config = dict(
    n_head=8,
    norm_place='pre',
    rope_base=10000.0,
    rope_fraction=1.0,
    parallel_block=False,
    init_std_qkv=0.0435,
    beta2=0.98,
    warmup_steps=200,
    final_lr_fraction=0.1,
    batch_tokens=262144,
    doc_mask=False,
    dataset='wikipedia_en',
)
Each number is 500 + 50 x the weight over its row's rms, rounded and kept within 0 to 999. Layers, rows and columns count from 0. Numbers have three digits each. The size before them is the row's rms in percent of the matrix's.

# layer 2 attention query, 512x256, rms 0.164, rows 45-63, columns 0-255
105:399520492480524491524490491414487431464450505549507435492557446527468471592499515434457484477473402412470496338520503498512626566491516560504482359508564542497470551446464538525477497475548498473453514462420448517437547503520554450523520565503448561606505455476484506450576552463520494526629528432506516542626561540470484412553501480443526498461523508550539483526516509507490524515525423461558461496528515502487548526564424453476516419586499437466520526540510440519492500521426556500498486466577418471464368487509498440527483513487459519454463430519459587523540578450513453534395552524463568511575465516492518476581549478561580515496583448565487520575461497539511463473600481415452441530428566382457597533513480484615465572563447557472480517633444521452552549459472530
095:501516483564546430379438527577522506529524495426570575515537493503557546565516486468615450497460456566545529452497555547477533501468545440484547481589536443426436536474453482428480537479524441487493482432556424552392565459469385459537509368477614536559642449512461515461446485514472399559501539433537427512482516483511435531558461470512486548448545579569466471437507596499523466559447497486467530513545482481458527457436486494497520463483484512395391470547431542511525488527396543603490467457466455494475414427486552436518529473556451533546511592548459525450516492476418561466430525490524552406523481472513638495494577536444520573470520433516409525494440459546544590542467492465463545433509444537408422534517496480460576461510479503459534544500532545520498480528430592
086:412440443461424494509558461580440560428412467560464401509534474462498476419366582533526521477497470629527487449536524423463565512351501526574461514558457517482461492470466550513562521520402546472447505546477510471542503478509403598528422487475561466544467498549547518432518459453426451573522558463434557495448454461462405482485499539522485508567418456555534547538527534552602410458456516558505523532519400528473423548490516523518524536414451499435513500585521569510497481474486501487578462511619536459468507552536501466464459470540498515399500545476431515456487533477480521559541453488543442532559442540593512452545478406511473552489539626439434475454481522463487632558548510553484462551449402473568512503495449579529529395547552536453486512507488469430501460417533495
093:462439508455511538540459492540435535534553624573465450498547574474491522511608501465470489471485490452564494471407544493467516455538441459534491482441418493569534413479520567553471526501458390522440519531391519510443541507465574455478474418416547420558453505608516565470533481459556417526433437556513577517529574475474547487542428516511493536431454539492523567537427356526567473459466430507519508443541480515418457542545458460532544432480542465455416462486502442504427585543434513430494525555430377478429476417534529513563470516436496540503400617554441479536558457526410419467538497425504468478439444373552509496563498434538434468497474551512511528439594529491496449516573461459494489450373535564519449538510443496497523465543505517518577551513495508488509556475553429
096:496503490504548609628501443549474496496531443449494514479540419510457474493482599459487531421491505459472497468494405415489419544531513549499625527618512589557471537467501512442504496570583450496584458474521456485485533543502492521562511492447510540491640592507385412531548513406545428622428437507482489442587544547440535455607460463543524503493592526505462513494535564492497412581572494418452534484498486551612502630537603506506540534497483477572408461516451525513492546457438531516405502501459506529509551486502499531540482564511600560494536511514535540477441472527534492449581523458493508568468436525494500481514536373399541417472558516483481510571512429544443474463556451512534482502492505567603441473509429486533428491506424542456457510556550452525536485546487559
102:590519492562467478498453434644527388534568526488499473624417535459513428457543536488534448595457521461545580501426445548474646431405521431480448493472557598466496567471471524528448552473517541476499521565523527441588541543520487502494449528564519525455593543587474509480525485426529429474463546503513450494477470521512539468635517508474509489497423442529501544487475442437425586458484492511451514409588454540428473440583556434517469478532484519516426470455498462512545546506538414490450501535418408539567399454521478522523492539496508507351483535417439536459538465527472518538582493570523584532502495482519484588401438550470435561498502527484527543528501453430543483489508557614525553503567501446478491388493551423482484528580547521577510536539499531485550444515526490
102:553553425554454536532443542502471471550495426498490473515473449616513530516500547474483511526527386575519523545419556503512439548509484418583553502422465589532504586455420487571477491574461456466458435467538506511514459500487480482602529596525595483541473466451452568492499511448541481512551524435533488571499452509571468620498428590503553526462516368442510468501595501555493450487489497575614481482536498416448573430585561497484420582515526461471526552480424502574469466471469478571549514450542470478466451501434531482479393426562530492458488478462542470533558512469476565463486512485516484422384458521514576432427534466483630573508547554488527552433527379397504478568470514564500462501493441443479533563547473437517507485567498498529534447465487624576493508590483437
092:506526398480507553540465582524530446496490450471462570479462512633494512481528501477521563587452496506462487500587457500559435585559497540471475434452520463488536548501462485504554613588480536472561515394404519478469468465504483502426547562494470432475549510489540568479529469483533473426513590522437627457578459446468502456508476419491526526512481523611497499584608549512470434512593509496462550486414486536413489504465493439618427467494495483552535448509510407561444515406503448449570565529446412626531486529515530544491399444567541414429530544497493540409449547554546481492461478562498530528451548531542559455385492486457482485435522457419522506514458485425602406465600495506496450525553537443558454460415455494509461497466454494489497517528546538398551439502494426
090:456477529533506584606428527545417457553472449434487453528507641478537564589499561489407479584555514472498513540498415510466529470513497483493593518482502518434514503435512511514467534580468524519575576565516461530439433423510413590559548483481428588443498497579486548450487556494453537486487499528525516572461423455424458483492536461457629458520537434466474534586524449549455545523530574470429503515472374441503513499511551461538491506585507500454417489555458485477529532520461546512504459444569551543507479584503597483450420535530490500497503465506527505540561619564560578590536476496557472537489524520446524514609582405493558542484445488484470550469484544634541493467512522510450552452577484412529555517505520503520686560531508476525533481440518489578542456549603469
091:436533486483582490503618393495452482538511484453472419482427500500527430462495463557528435442457437483478561538525530565503462536609523496513459584500547585436493433500447467557425476454442498583469471532520537518511491421539562499637503501495514550514560443576441532363516568524531492549491535529414488450514492461552498459516401529536487516544472490535499480527597468449490454536541550453553473489468443469518441445520508572521536500472490441433632515480552426538353503434493551561493495459575421473543514382505544527597545540446385504554534431502522545505607490561422434473530509518517482538555474491383508493519618488549546492595429523551510527410503506493534500376516461500545529485467464393539467412450601513507552543470524523507523439514538491491471503441535485
095:477568432574419587497533520538497480516481492573603505520462510545533498455505508458508537497546500472521554454442495504511520383487477502564509526555606493476512574490474474358475408412480521447483565509547443555406490557445477485526495504393544503500528425494558581447504503429371399546428533571558438601575534536547476529478625442556569472520416481572592469448445487524466439456559439466472559530509537467547475569468589480491490430541633432470543536501459401455587432517466470516466531485500548519467539554532531493517500454481494488534417512551468429519484552445472507439469514484482547567438472563457572513475493524500466510526481533488372572394460593438572489465538470417460487508458448460512512547378536517495489482400499500553521383459526503505503502497491489
088:532463548520450504450449453476577474425452476498510541500551503528451513461474484437505478447530477518452413437490502574505475532486448404418586501457494433487564457425513390490537447475387584498453573455476545461531452500569540518531482462494512492551464484515463495511507470547540466521485529567524494556471515649519418533469457393481448451481549628576511517466511495470446538429575443470496472489512521518514536491627416574460583514469521593534442470567425491481525452604479436512559534437612436527447506433510436516397457491557595511516570555448489585509558477526491481513519443548416579486470467390443443520547604484525483466447551482592417451453554534435534497530469434509511486413489518546456515472594592488587541516554493497530440546574493499482441393526505543
101:608596548483514478468575503508583557489558511423519484556531533568527401524584606562481647526474507549481501380513476487438491479520468559342527437588520539576515482556434494555538473510525459511501524403571412543419503522411377427535486447486516521468502508535418456457496539467482463503572409549577459578560452505511401344407504420495481474522595427526515522523520515557416548537437510577532520522509475458523556497463456518560576543436430445539479606558496499549412400474528451439406523479545553442520542562517530472492480483531504514516555480560526469408563500411480504460528526470442467533462551460464511466553554496515469458433437414500523450413516468509497547491488523451481547540480466495496513478531490505479508487505543490542503492557522460559537564479539496
098:533530470576453546476540522493613562495544439407513554507475517530522510481507537538490529566480463570457501494536447526621545514522500474536357530562489459531500509481500612496500470504522520510424555550507466454549500552544462513518573393432613541575498448512551403545508541469464527559502547524480622548512431569535455554571526463488535477559327511531548508480520534566364502507503499479486495420461467464587492410448436578500484508511495563541458568551529463458402382535490581418518551481498519583432553475500502566454404496563520556511540483525475635402411567487440551523518469491538444378504474506581553543484556535591512575496555451487487468492523535505482430498581537474497546533438501559521499486612542476490482497520450509464479499506563473473502470435461536
096:511568454516537478403550574432482445538464443486447525470463593512521406443483533478493469413501507478466550470421347485475471495576514432491440622546526526485505410499538469537509472500438440526548458534453528479470580535441491542457487510563503513606462469465487564401467468393437437490459458480500554482423530510396502486485545497597523554479518515496499511594564531476527488558488577404503530527407437492499532434465386496485568547560399521539480575470521537548468490518446496501548566503540465456504468519567526427577615507505480463586519459446506484491564436510449539600542457464484442489549464511486530421548404388386506407506613418525450599438489493477514475468458470544538479537542530503521528520427468495582496570605557483514467440440522548512552483473460504
095:520600482501475399488491528456531513574460373481488482534480552563580475501527461545473552446474452553499514598449469488475396467450544506484483499430512529510480552462543468446456490575460484401485517547564526514454494525470498413473490436558483453472543473497509407502519479558513425530442511364443549533460551567492479522549514477505533509569472466410497520491566420561392443436536677572504510515450485481488523515536483483469414472544551550514522468454503540524409488541532488512543545631506449444615483495479478453375504561440488463506544505507553593374461523532509451475565555503411490476483558568497422454481428454501450527446534447493544455449548565503521462432455482489476450418449403588548599456531503509516541463435517503528474509573556549388598441534496445
102:515511397379497452530611406535528510548540502472480519542525539419535535509528523585471411480512396517521576512420541470538475527493473455530512492468504446501522542558436508445557514434504394494457532524437527487443488558514581453511431531449568363521536480422454457516542512527445475524479470453517457467490507475566503550405395464599531496530447459493485490587555468517559521559542453539539459480580475557544447574526512465495511471451469544471524374631503499436556492460534439490561496564465451527549451476459574498473512542485484492534581435503499499453575432417529613596470551551448487365434596416580487490523454483519486462519549463547486538512563486501521503458549505524403548420403531491579374546491491493496403492563546487515427431506514460504519591505464512
098:508601493520560514467487571455426482592426479469467441502483579595493474561533543534533562522462534477487439456531524494510489400499462491565514591484456555501426470521396515406536588426534528506549502548541518433550410522445492492476517505489486512508485487495496516441533518548575444491494478447581559526460543493527550493457541504384447604612513512468609483506462539420523469428540572439453479618602434564535526542498591613569482382564543541486533465560565513437581487525486477440554486433527514493430592511532494509508496618542490512516415545424504503512537438456522519400502517496548522408464528530509505427541528510504479476517459472496462529478435457475609556585528473579441497425619541562523509395466477425472535565596525431478521497531535475489432460471487506
093:614502450493508530453504512558513503401530501635513464516576492569555436562597567518478429475548483467548567547454519456528456477438446491449569567439547462464452500528528433541473494523472403559456502477529556496517526447518544475589530436467392449540488484439494508493440560417415471467491541461552373522521477560473450436405515517493550553435409582489547478571571433502608497521496516614566413548492527496543453571554566519547495597586516557534498536430542515599507524583605525482539512582527513505548501438460434457556573485473455502466580462536463460476472489470400517469525555511523459552486456502524477602586473500511390498505492583523540488480502514500476436537551555553568484574605522475479463487523503471474588523617475504540509455537435444447532513510522444
# layer 2 attention key, 512x256, rms 0.169, rows 45-63, columns 0-255
102:518439483378535495470561520454385610485409491565510559480491535482505415559532430492429559532506440553521513398570442537433552541669494481492455481492476586546529375586498458517505536510470558486462505600433432484526534509538434467557500504498458517513507441448528480439581523563489520403537479438523551612449490468469606515478480506549559494431497590467469459454422476503507492530481422505460458330454469541475550480580506497546471486500586561512462521482522437457496546447552504511492393515448487515489511583521588497418543453585504445522452498513520514396437447603456499564529506530596510429480523508521407519543481497413519425477488423473464403518512567456561506525580465477477418523486500500497490504547560476543522526477551493501483536472468478487481379546520499
095:569482504523536478584513448492391521509530430556465516536522566448460531444459517587520549619590641411536509519521446538465542376553582566556473503530598428552473511518535533442490551463468603502494485497502537485482483469484476511468580563470501465472433424407561497562517525488583526555523517584452501548469538459498465514464475458550541435509479528523495485519613559510494583452534535526512494471466462504473427473495581449394453587434478449594571545571527498552470446503489520475492474548529523399455657505503495548566494488431549529462586383426516495501544480414491474527592495491498550512566418520498511490514438480586503468530517477436509465499502515504523559533549386407602452479471559462537506504528535420556446532394524480518501527390464445432516438513469466
098:449536505478496512527480346499582535495611567517502471547447551419539505550580464456494556575520488551421471598492476526537498473406493483567396511408550494504550468540547486551558479481520535546479495429497544539479502413414546545512462473593450520537499534444434437507553424601503528469667439501445432542499544542463513507486457398513508424529504553474360581525512581547512506486447459585439454520554470443513450525453515450533557415443416490481515479442496450443501540524467591519493478522529560442531488434529479498500504509416481501419461530529464532496444520503456516484532413550522567523506559520497473474491510461574447505405500531570544477449457558507480508492535452519529533445568509495436490475467566516477421571492471535603434572575576477485513443501698515
102:565544475480533504548487514493479510558556495476489534447572437488448570449507504515556469498487443521477492501570567449468476540512508543590496517452499456464563463506491511522487529460469531536539479458471470553435529544633464485539518541537473511498466544490430491410500522469411509518388512497549424494496461533543610554520493402480515454509390559472460468488484571534523509409492563407521521436475523419447522490588536488456547572530569571524567522558484483466509442539441408539544496491509569530442515399569413516459424531535565510536492518436504478458537617434482397386566517532495341505551463481533502515506465652395541412440411538432484473388591481550504570551443559510561535453553476432493502598552541506504457524507485526469550504541482588474495446438607450
100:448452565484449470506421488451487436571449486495474469541543516605532580419416485469620522554543482505516513457598530544502438478517536434482437541552449567451503380505461501502544510489499473575503503528568524509492432406551581435445531508607495488394458598478580483473599543468489503434484481460560461524544375611468535525452456454564483469559511481405529506486472508545558588499485537477513493551517472563512498489511494446489545492498526540502441577594610496531505505529463484440494467600536519486584469495479545541408580486467457481449534437508449448584511442541433456449516523418469522513467504521487473514536525543440548420514571528440425498472485381492471482500503525531457472621574454625510501545577561578529474397464538494456454603455452498454561473524577433
101:449543459540546512481546473541476535582518480488393510559515529587569569491491520532498466509554554521487546501502600471539516436574555516519535595437570455561523474511505600468457554506464508489487485487567576528511636627562570485418431503515523542546426551530509458494546463458497457512533574468458503532507530534496571587494543561508476499482570426614501534549504490526651511409567419447434510464455568562480451561477502513521459498559612514461573504516494549451474510514579450554517475528516495518493571491435528439450477413541491500606582529527525489439424432441515442534490498532528535563528451534457528558517476480434448477547448483405537484486470570571563401496514449472476467478497583448568480512544489573554427469465451554513515425487501606485482326471527405
105:483501507547503512433434489470475510553531506472592450451462529522382497554483519495427588572484582506514504534534452537572481572442536530548470481514546482517440433439511488585498535517487395545464526595517578458524560429555505439475428500524493515535553583471500580541529466502531422485437554545579534462519490477510508553450531482469516476528564476538513474527449452518483499466617504475498447467451495491528498511379450524469543465507587477612474550505568576467460396552503516585478482477559492439520524511575519509519549344559570455480431575432349513485484515482438520421478507466464580508584513467456437505528551551550552536505439498440495547459568567524498508629620436528455546525523425469551523518455526420574546581526430579514511498395413389548462531516529540
097:451439509516546536437485457524454595529547501571509434558571487503536445495503474543542552391518477476424566535482538565561433559516434449555485529617536427497532448517500513573468532463464461547445549568574428495497568632519518475466502511516482490517399500522494524574543380459639477411454479503462452513432456487576644504508510479469559566633500530510469548578510477423490491515464552505472498550501533427513500435494675553473500556477609543520473512389518527467499488544455533479561542487480485452545482530484485561515459530605435541502522484543432468479572466541496460481465570471533575455492490499527480514502507492403521509556433488535433450441400581483522464478493473534505588546573454419560513527452572479592520467532602465414540438512471487454474491432472517
093:402463482466503515525428457447464565496506527427486477434503387457464464516578518469412485601520519522484460556489520466506590490427573445473395571551509559496477510548609617383444521552442493519446510493413530472509537461600548564534500503465627454564441503507558525490510482496506479413455485471553428576522540532493492496482553498452566468465498455513527490534529497454487581495496491507518431443541532546512367486413506529474494458518465544528487409548556477525479552573481572413453587387555467539544477553533521506447573500436526545439496492557482516409464390504551486603434470461517535461488530484544558456436500553554447444444415528503510508537426426584444554609553381496567508434482513557545469512496446485520499419575502560549543491534532526591534550454464502
094:479542592525474526489509479499539604438418473525540508490546406508442502518449567410586513486539522508519526415549518477457556389556416501550546504437519477564441491478479430530493472553512564483657463502483464484516490536475543420509416527381475451486505538492596446480556516486559441496497525463522556487534521496513449546488513576519507545486516563482551524530447539460535503500425486419506555442497459517502455495477544477515512451496522482477566430533585540535455512574481517583399597445429460533510454456528516555500524544448578507532464513386470529481560517440489478618491510557577579531459491532438434352495458510470514412436508578578443502468582458556588512513463562521528513399517487505471471452419485600556388532577435479515527448397560603504461533496489613
095:524498466562426466523497521553512423469451521524463537536477566410480491494483434579494455561444534570515461542426532523433481524586515414498533521549466647531503478586499524453479524479484485625546474457490553474462556462466507469510537542468516449476475432443467536500517501433510495512433388519526470528497455402451440580566552543585531452482404530501504519532521524524467470436549430512461444501428504519447488463427548492499494445524492550575456512569528507526469571569478478513442524475433513552551511519507513548521541358480526563498482562442502470456573519602422593487542480580522518438470526453569477512517525556535478600611583526610565564514548587537519578471495535424516531429534508490554454600423462518526444573457591435449451579420417550502523503405453374
093:426542481465509504561538518508528422552539543386501561449519541466477457437524454530623459507491553470539557459488514454364543462478553486497570490514486435483486533431423540461439454484520451558501478469500437371564460632520539475551470490453489568405462469481558538542510420500467507422473509533473532499490497419521631609491465531532502453466490499494512480456549502499440545476581503532553496529476491495456499543565441460445510454513586413462537535525425449486471538513492520511529457535374575548561503529518492491606470531449519567447496449617482586484446456474542488533452478448505554432538457466497534425385438524538485415507464525502477465482443558458504416416424471557494362424447541571594523483457469378448530478581447471514501533437396457529540495549538553
100:442589541438559485519398536507418610516502385479608545567473442491499550466468488492513482515440456494513575508380395526560550375389448478560441484595471544469455499454527518432517492542502544445459579442533463412525484402477517524477555567526563525429441500574522475548485521514503531510496495456597586440543409427558469504490562431506512475493437532536544531491541429539531538609451405501410445506466541480458518454533499613481475529464464571518422508527468580531476504524542505409500471584456534536492449501557542535404469500400553495428477495539645595574521505483556503520562470475555520499437525492509436545500513500558518454491536480478504425507481478530538507539485550490538530443607449514564591467433595503499536487440485515506471486485418537587506502524466466
098:409532528501520485483537481499507595405468590516468512504628495527510457552577514566546543580473460559452506428590460460438476478527549539529515560508464524496445426536584436501464541538582515458517537488531536477541402523561576450544398591572516581378441494519571496458507435501509431427556522515452492438512500474497465476542476544537600455461487455522491508555529468580477445430493382519506538578445569518516542489524478565481431432380529490492453498458524506551462509456444533554508564444437531520426397512439440546547552541427478514389573489525415552485517477518499498440600422510462541415507502532532499480516524420520550495451500435492548554522497550550513444536411490484552563538445533517439604513486533449421478615467500423566531479471489454534410509540411422
100:511418516427566578425541505471477529507509448511518480484555521596429457442508440485512529512448428533444572467447482600464495420413423502496474532569518546549408531526516487529433465545613469500534600519391572539516483553510495449467582444548507436502508487426530439565522558576413461447468490538560519427478542553446592455540491514498442423548554514530514628532531481560489527498424531413500499497519519512434494510515447491540387481602491478549528461466406500494500585474491532536428522475530526460587569545555520530489566463435459547556480526489548398512557475580547431580509406610423468517399466440487482468561410468502475530429484464480554610462443437536446498525472465537538534531472558587543454535492530515525398556547449426499496498520428529504575520447468475
094:429456473489504543487577488582445507448520423447486522566503465572485561541564521540470462529514535535475549370533559540595482471499474488426498451559472562400580428468547453603394460491515514469550528455552583523469446532488545534466500528516494503423500445486448498553512396455473446467554548475492504470494514447638620440487387498452491525504493467471483523410484545471534457553504563404423437569507579541537474475502519475488543461500505527556473519481544536511480415482377603534538505391453524419600528498530497427405441441449523445516526529446477526564568560414439468396512523478480516452459467485531457510460533456474420589510492493435479479565500441539539480532400586406498495454421543531501539541478529546528465485537509532544476494574493549626570479481500606
097:497605499497456420405472497441511515389434502571516449508564490482511478440425515511515462531521479475486455503548496534476523530459503536463599537432539491478483510481525477526435525349454522557504546508524515576447417521449484502511547468510481567442598429585500453488427407451603440560458546502499524541518482461528471552457490486438486507567492488432535536528442545577577454417479502466439469515424548631489593584538506445485586500524523388551405458462547527439536461476595546578570529514541468471455518363541568550443380507437541443506412462459525460589460484530486524474512560581556501549527592490384421495468498439467494469436497510445550480463430503507515555476523554550521470490358513574464461517492530448558474465503402526435460482518476516464519560465507490
099:468540518528450560503506447495530533445517491483439537533580564481475573431527566445474533552588408517578494519442494490458510549502540515476513449497568464507463488543529491461525591468456476534522499551457470522399553503534534560478516456476478442449564510514456651445547524527453485525467530556491528467475519541471502459512439431557608458430503482544474535549470441547467497550484428505418420533404485495580553553498563500554502571556463434533451589458494582453501555364439538405526568516580435567465542549558539486611484502483411388462558548429507431472542465421508516466473536567584534481443528537481578388506522511574520534525470551496530438430473409499558565436502511543415504481544555491560459510536549588398388549563465540506511528455525509537583555405571507
098:485522452432622424347435501504516541552527545448547529509485596542409542556427567477466512516522519603479567559505404480552501550546424579482499508452527584521481533441477590515450434478565507533507487500524425588470481485462440546548503460522574519443482580537496422503571603502508495509565505497484596429450545510599507598533493499457481490609459489546470518487481562441497544465561511446508502477552487574477441538523551449480415593432437554483459450574488533515469442541466487556381482626385456499574507431547541446554402530500522492481535570535511467476491535407433550558429502441500494459466547418440459538490478476485484487520464470481541478470538479536493562589461481568636506549457500505552492511444489532472628499469432525525514556487491556541537483466459533
# layer 2 attention value, 512x256, rms 0.154, rows 0-8, columns 0-255
101:512506447484518600475514588570501557452505415490556570531519464570594521578484546467532495467581490449533530384457418467489546595553552454467593408439508561533484454455500589493570453488532511560569466439468514443578529505449599491473446569465507605504435522483499478482473501501490586578570506455407513458547546483521567587535540556449524431533496579448446537420512571518440510492524526466498549491525556494510457496518487447466490485548516501516378494501489551581518382513446541500531505550362536516537466518530563548497543531514501566535434615495530421502439514551504476417347550438587521486423394507473492486493583521498510443496527440454522512503552502509491493499441626414501442512540424430512509512502533571476493572501499517434556453554452530488548401454472509
105:431483457515599552536477520584428536479553521509610575596455452480488555459465525539511580468530465486639541600539522507466459513527439518511462498476471437535517478481520441476586490448583486564487475519513547533491443515525470481539461590517414438559552573478504537487469474522537397586471536468517543515537483556581502442459425526485521522528418541431509516518503495510537524457624461484504565427564446485495530509564562543511600484443587504504526596408376558511517442512608499596582495455508475476531450525462462531446504474500408402484516539476486517461543533497558625474536503471599546507462434476568480481576494452523424556517541467454415506505472564527496574488513589477507490557492552545483512599428442490536437508547442367525573477499457473543612460531580527
092:510447529455464510515436488548333411609472473488472519506531521463530487521512587511446514435507613511550524526503537390483544379352480489426489538551548418412411528532544604424435482479480525578402445555522483479507467491491565461613528436511562548465545438562475490660468481488485533474430431494422529485535529477616521561418475439421493487530535502542472456528502476482527498538476440570433448499569485476561509552516469469499507538540539533492570489519427505505461463510469452570431459588508449585499410525528473515530505497468497554570495461526509417536458424536507501504504502496537542489347514463390447553540576500556427480476427487494505528492419531527514416505480550422497494452489459464483481524520560532505547403450527444516533482497495430548484475579448536
097:510520556450504482487442550582551453608428424482442440495515550503584523441481475508589461508565562444468458578396546428466478501456495568462504451490411515484518461612603478514543492502474541510502555461645403490471504516544478461520518467455540422504465344569541543471494502470475590506484438487523499487497485499450473488545473517513569520503574524557481377549477486543421414438504562488537453504516517448565560515508521552471487620519471504566512570593535482474517501460443516439441447496557538362573535453473452525517581578480502547544427468527521534557552405620433538480545490482479410527555528472516557366475462567424462527539454464480519438566483451473473408516569516522525452464451536503540419503503397544521563472467559517466444549522487474573513495465523536
103:481517441511467436550528614456421513377521448432507536460548503621575520477491578457488577468576546531520547525517508494399549509500471475493507533498486511465562432443426558485476536461485528535429378490532556437519610525542403423485410532565402456536444471567474507498476472546560460494331504491507458451513487467415553558412455447479494434471503592523479475533476463567557520523510436611519558596518421404459596546564507522479523536411590535529497481529498492540453519478561531528491377460536476395492483522564525537487475466514457532551579506475470515441588573494597507506508519463497529544568519469480464564482585548543502600504471468538445431583537519445486512491462442480449467531553486520457544519464486511494537569434504521525443508542532462515470373452477553
100:581474572492572575517488573498498382457462497495493444476546546520578525428414444485460496539496481450492524570495516504454447489548388467480506521570479579477551526475484554610480409500526444489490516545515538583527490426487450478492432516504460570481475507477490552351464494597532511514507438467458494478524525564444477550449554584510517498624491593514572450415447467445452536415605488535488568517514495403515520517519464451489597482514499399559559467576570440398479571511412492528451518521509479539552515521538398502496490509580465561501478440590491512430551482509541496532523470468525611562532463577513484560457506538514529443471426562492450558515511471403475567471520441495542427464567533517426559516438438456444461585471539537556548539629488530533384449452448512
100:475608497508501526502451585535501535473430507556583483478511640508546445514497516445445569596547496565506440563544504453524496545445481586495532511576554506558498448431443535509443490458417451484478462615499485504492500627555514526488501559562466503485515503456537523487450436395542486484480539459502526520400432552508494529465469516444464527516462418637459430525577410457584490601494534550499547425537463478535530518475535509464519544517521449471486603449462450541562500427531494535563522476598519517419400546469522538469443573441464500548500440408506540424513554507407495474470523484470515442570475539544520444561515464553487555511491501539546549531543446404512504547549471530532480471568403554420599404479424378489441587600463519482577478456414506469416506519487513
097:493461521477491565448428401476446553558448498493547499527479489467571537515524433499484451404463538390534461479513509492470470412516473468453567573640560465524511540528493384579458508545459558576500536454430539436612563494434603495522468501599471434565466483432379519543536482451526418506478523540528473527506554468407433516509441478453471501505497485479549543417489525437523463478528512456494460447512510594464443656464489548544473560528526465591583520465513450427486666502392377583522519449534468442486471523534545497499470558463535488525532449402475566456546518513529513521442454512463482442420497523511441479520529406530529553473502527464507471455523539503512593487609496511515476475515503512466425499527500434543497557398391492550435510542506533384515545466501474
089:557431539468487587536534529563513440508497601532538507459538496421467474566540541366506466471519549491513512490485556458482466540509429522549474568448548484404524478422471403544511462435514485547546493542563565451576588490525598592469567470551547464476504446506456488500483419525514475535489506463539550523498484522422397465530549547615477581528386550517497530605545552576478561430434542404504440430504464543567440525422491526447492504409484494509550488349528526470471496473476492536567433495526519429534496564419517499471488488513428472594446573508498588538523500444456394454468463579473550478517418498484506434513448522532568500536446536473440493497489528424543483554494579430466477397571524474604508517429534498488457502442449429487535441458545399557487575519598456
# layer 2 attention output (transposed), 512x256, rms 0.137, rows 0-7, columns 0-255
103:460567463517473527487507466479532495425519550517557468589530424453543495429531505491512422517557520483539523568519498533504502426536471421530529455488439497532431525516460534550622486542521536586544507468521502520452404518530500496488410598596529611520459469500559545553493520390477535506531437481499417541484415496500474541564496462405496530503530567557490502480417424438398469518494548450526398484517515489402480499525493524501532519447541422640448568530522439453540518458507510578490630378562342464551500532399543576424497458511549430467562534471512489449413559456412500442409431440477398526564494508519545502529443450514504485456424400618495462527439438551498557541499516510499503502487492582479557533451526516441542517549518518578506514468530472493543459561570492
096:504442548495564456551470477509495429551427507431418494588538498607515468557535535538443422445556501472464446456522564516534507514555499514505538524448460546430467482505491554507520615542481428485477580357490469508432480507591625510450500556505593566501536508462447463451491546572479506492420578526542552500451503441606482476501522474489614421505564483601394543554468481503524482503487516471423453561421427453459493527538489507558484518540546548482446408631455464532484520504518499541538501494489535435560502488416505407466513458567566574621493510466483530490524360470493409454501510466458459446467438357465498553536543563497400479557503394484490487497567533494547517589463481548440576435506520510470500545456493493430547480534414477502499423480426508474569459447491493
094:582566432377465498498580488524499479487604560617494477472562482561482528484572475512521505537542547516460494531494539552388458342523556468569450558485514501573516485574452436426470577630478449496491459475485510533492471452530522424456553464493463556538472553496521439564564412534535493518533425490566593529576593541443485483465508484502532452447461478500473473556480603489498400538455535543496481564609544534404516476511439464456587573518409482555456472491516479517473513542562673545497621487523545518503531571466448489531524551510522438570456604421466470525479437508534469569488533464457460502470521512460458496466459478452496511511528579528488407453592436538482601507523509489498480513573438413570471485523417479503447517516432501554568481505507569445570469500454512
093:479337491560510527475424526494491558520440498542465483413404488471485478514519592564531587508542512485520574457443508549519577474540473513498509596546536394489521591502437507536487468518511530483476457554600558502503516496391543463548431421485538502404473498602505423535577445498437538484526592506472471492581461551504496516505533530472436529561518574575544542517486480527435580554488493455538545435441546479491478504560403507523468627513481544444531446480579582583513442518476488437545549469492559568549513557471455545561419562573444466463529531417376537483543471515436512508560568488643457514510512600471536567497521568527502472501525445564500408504502525505464479579525527578477487504515438493430487468570519412492473531545545498546455505401519524569380545516590484
103:459504555477476476509514561474480504549390522557499467481487475488464414555513632507483525569518458452511515499455467449508459514521488493560539520481469431432425410429547468506503462531507522548483493539452521458447400475483530436478543548459499443491514521476500447477483594402389444505525565495573523443608529457466473500488467450578579477453565439459577628581492468536438500507548559442462493559541421530519422545546484525520501441540447498532554518410482509511414583472526516513606461433494495423562579510535576549508555594531480486482572610503543498457536470565438522457513489504591497482575490541496564484530465400444552540498458480502468464459543573514487514398554528542497652582527443447587524484391566521529597488611450460462548435581552551489536450437510485
094:444542486381560453536473538519412614520454528507575461470463401535543486572559620537486535440490507545458476404540466465559554527567526499472511548479522505410430501436540518488484525462412501500546428474483523589492519489437530462499481497559509579536478497610591451454425424523411534540586441458493446491607447463474516481443453456411511534487492496513555558538543551438521505479521597557549467521509527545434503513527483419385446413489518519557504458566484375602384495469460324529573461540513490545450551443510527489377527468432454434550536507455562495578590488528497566545499550577500502470521474513516402512521535460427492514461444469491439489512485505486513517452525535582495536459491519556450415436498477504561480471502510543536485510480541539450495623488467502
108:495558505447447401574533597449513517537434470527486461537487482540556489495507536471558430515557458494424441413478488544585525507557446446551523514534451505552490540482516469493488505520507533506556501456547539529473533588499517495422452450471554490508436510436495539489515485478518482422639427547469494372502434460526572503481507452488500478444468440447514553504432534452464592478514487449516583502519462488453398446556588627587530576560428525509469502442510431471407447451405581429501501542425518501507457561554476539447434440489454463515466560490470516483446518484592447455442487398502427481491514560502480549521546485490489576556545627418425606479391526510388475570516439589493457516569588458408566527449511593521534445456510473545408445510507551497574489480445518
100:415521481581512514528533465525505503549593576472421450461512567572477509425416549497549531496477551460457504571490407516476526507597485531526468467541463470492519498510501415489542519514527483350561504451501573475487572492488468521507483453480512504465534549428519440473600638575483640478601542616557555554461583564438497504492516494411488449503497506535508489494531371498550453510549589528488436519572542584491540488443587471443495475466507525566533450544540479467539590532465574518502529531430505584508432446441446540550579484450424503505488491553476542572524504511502439504493531499479435478523514424491477469608583464451499538489502511475494452420515500388535493500473499513569394605495446471397496434479530468516582514421496522437530446421501591466612580455476549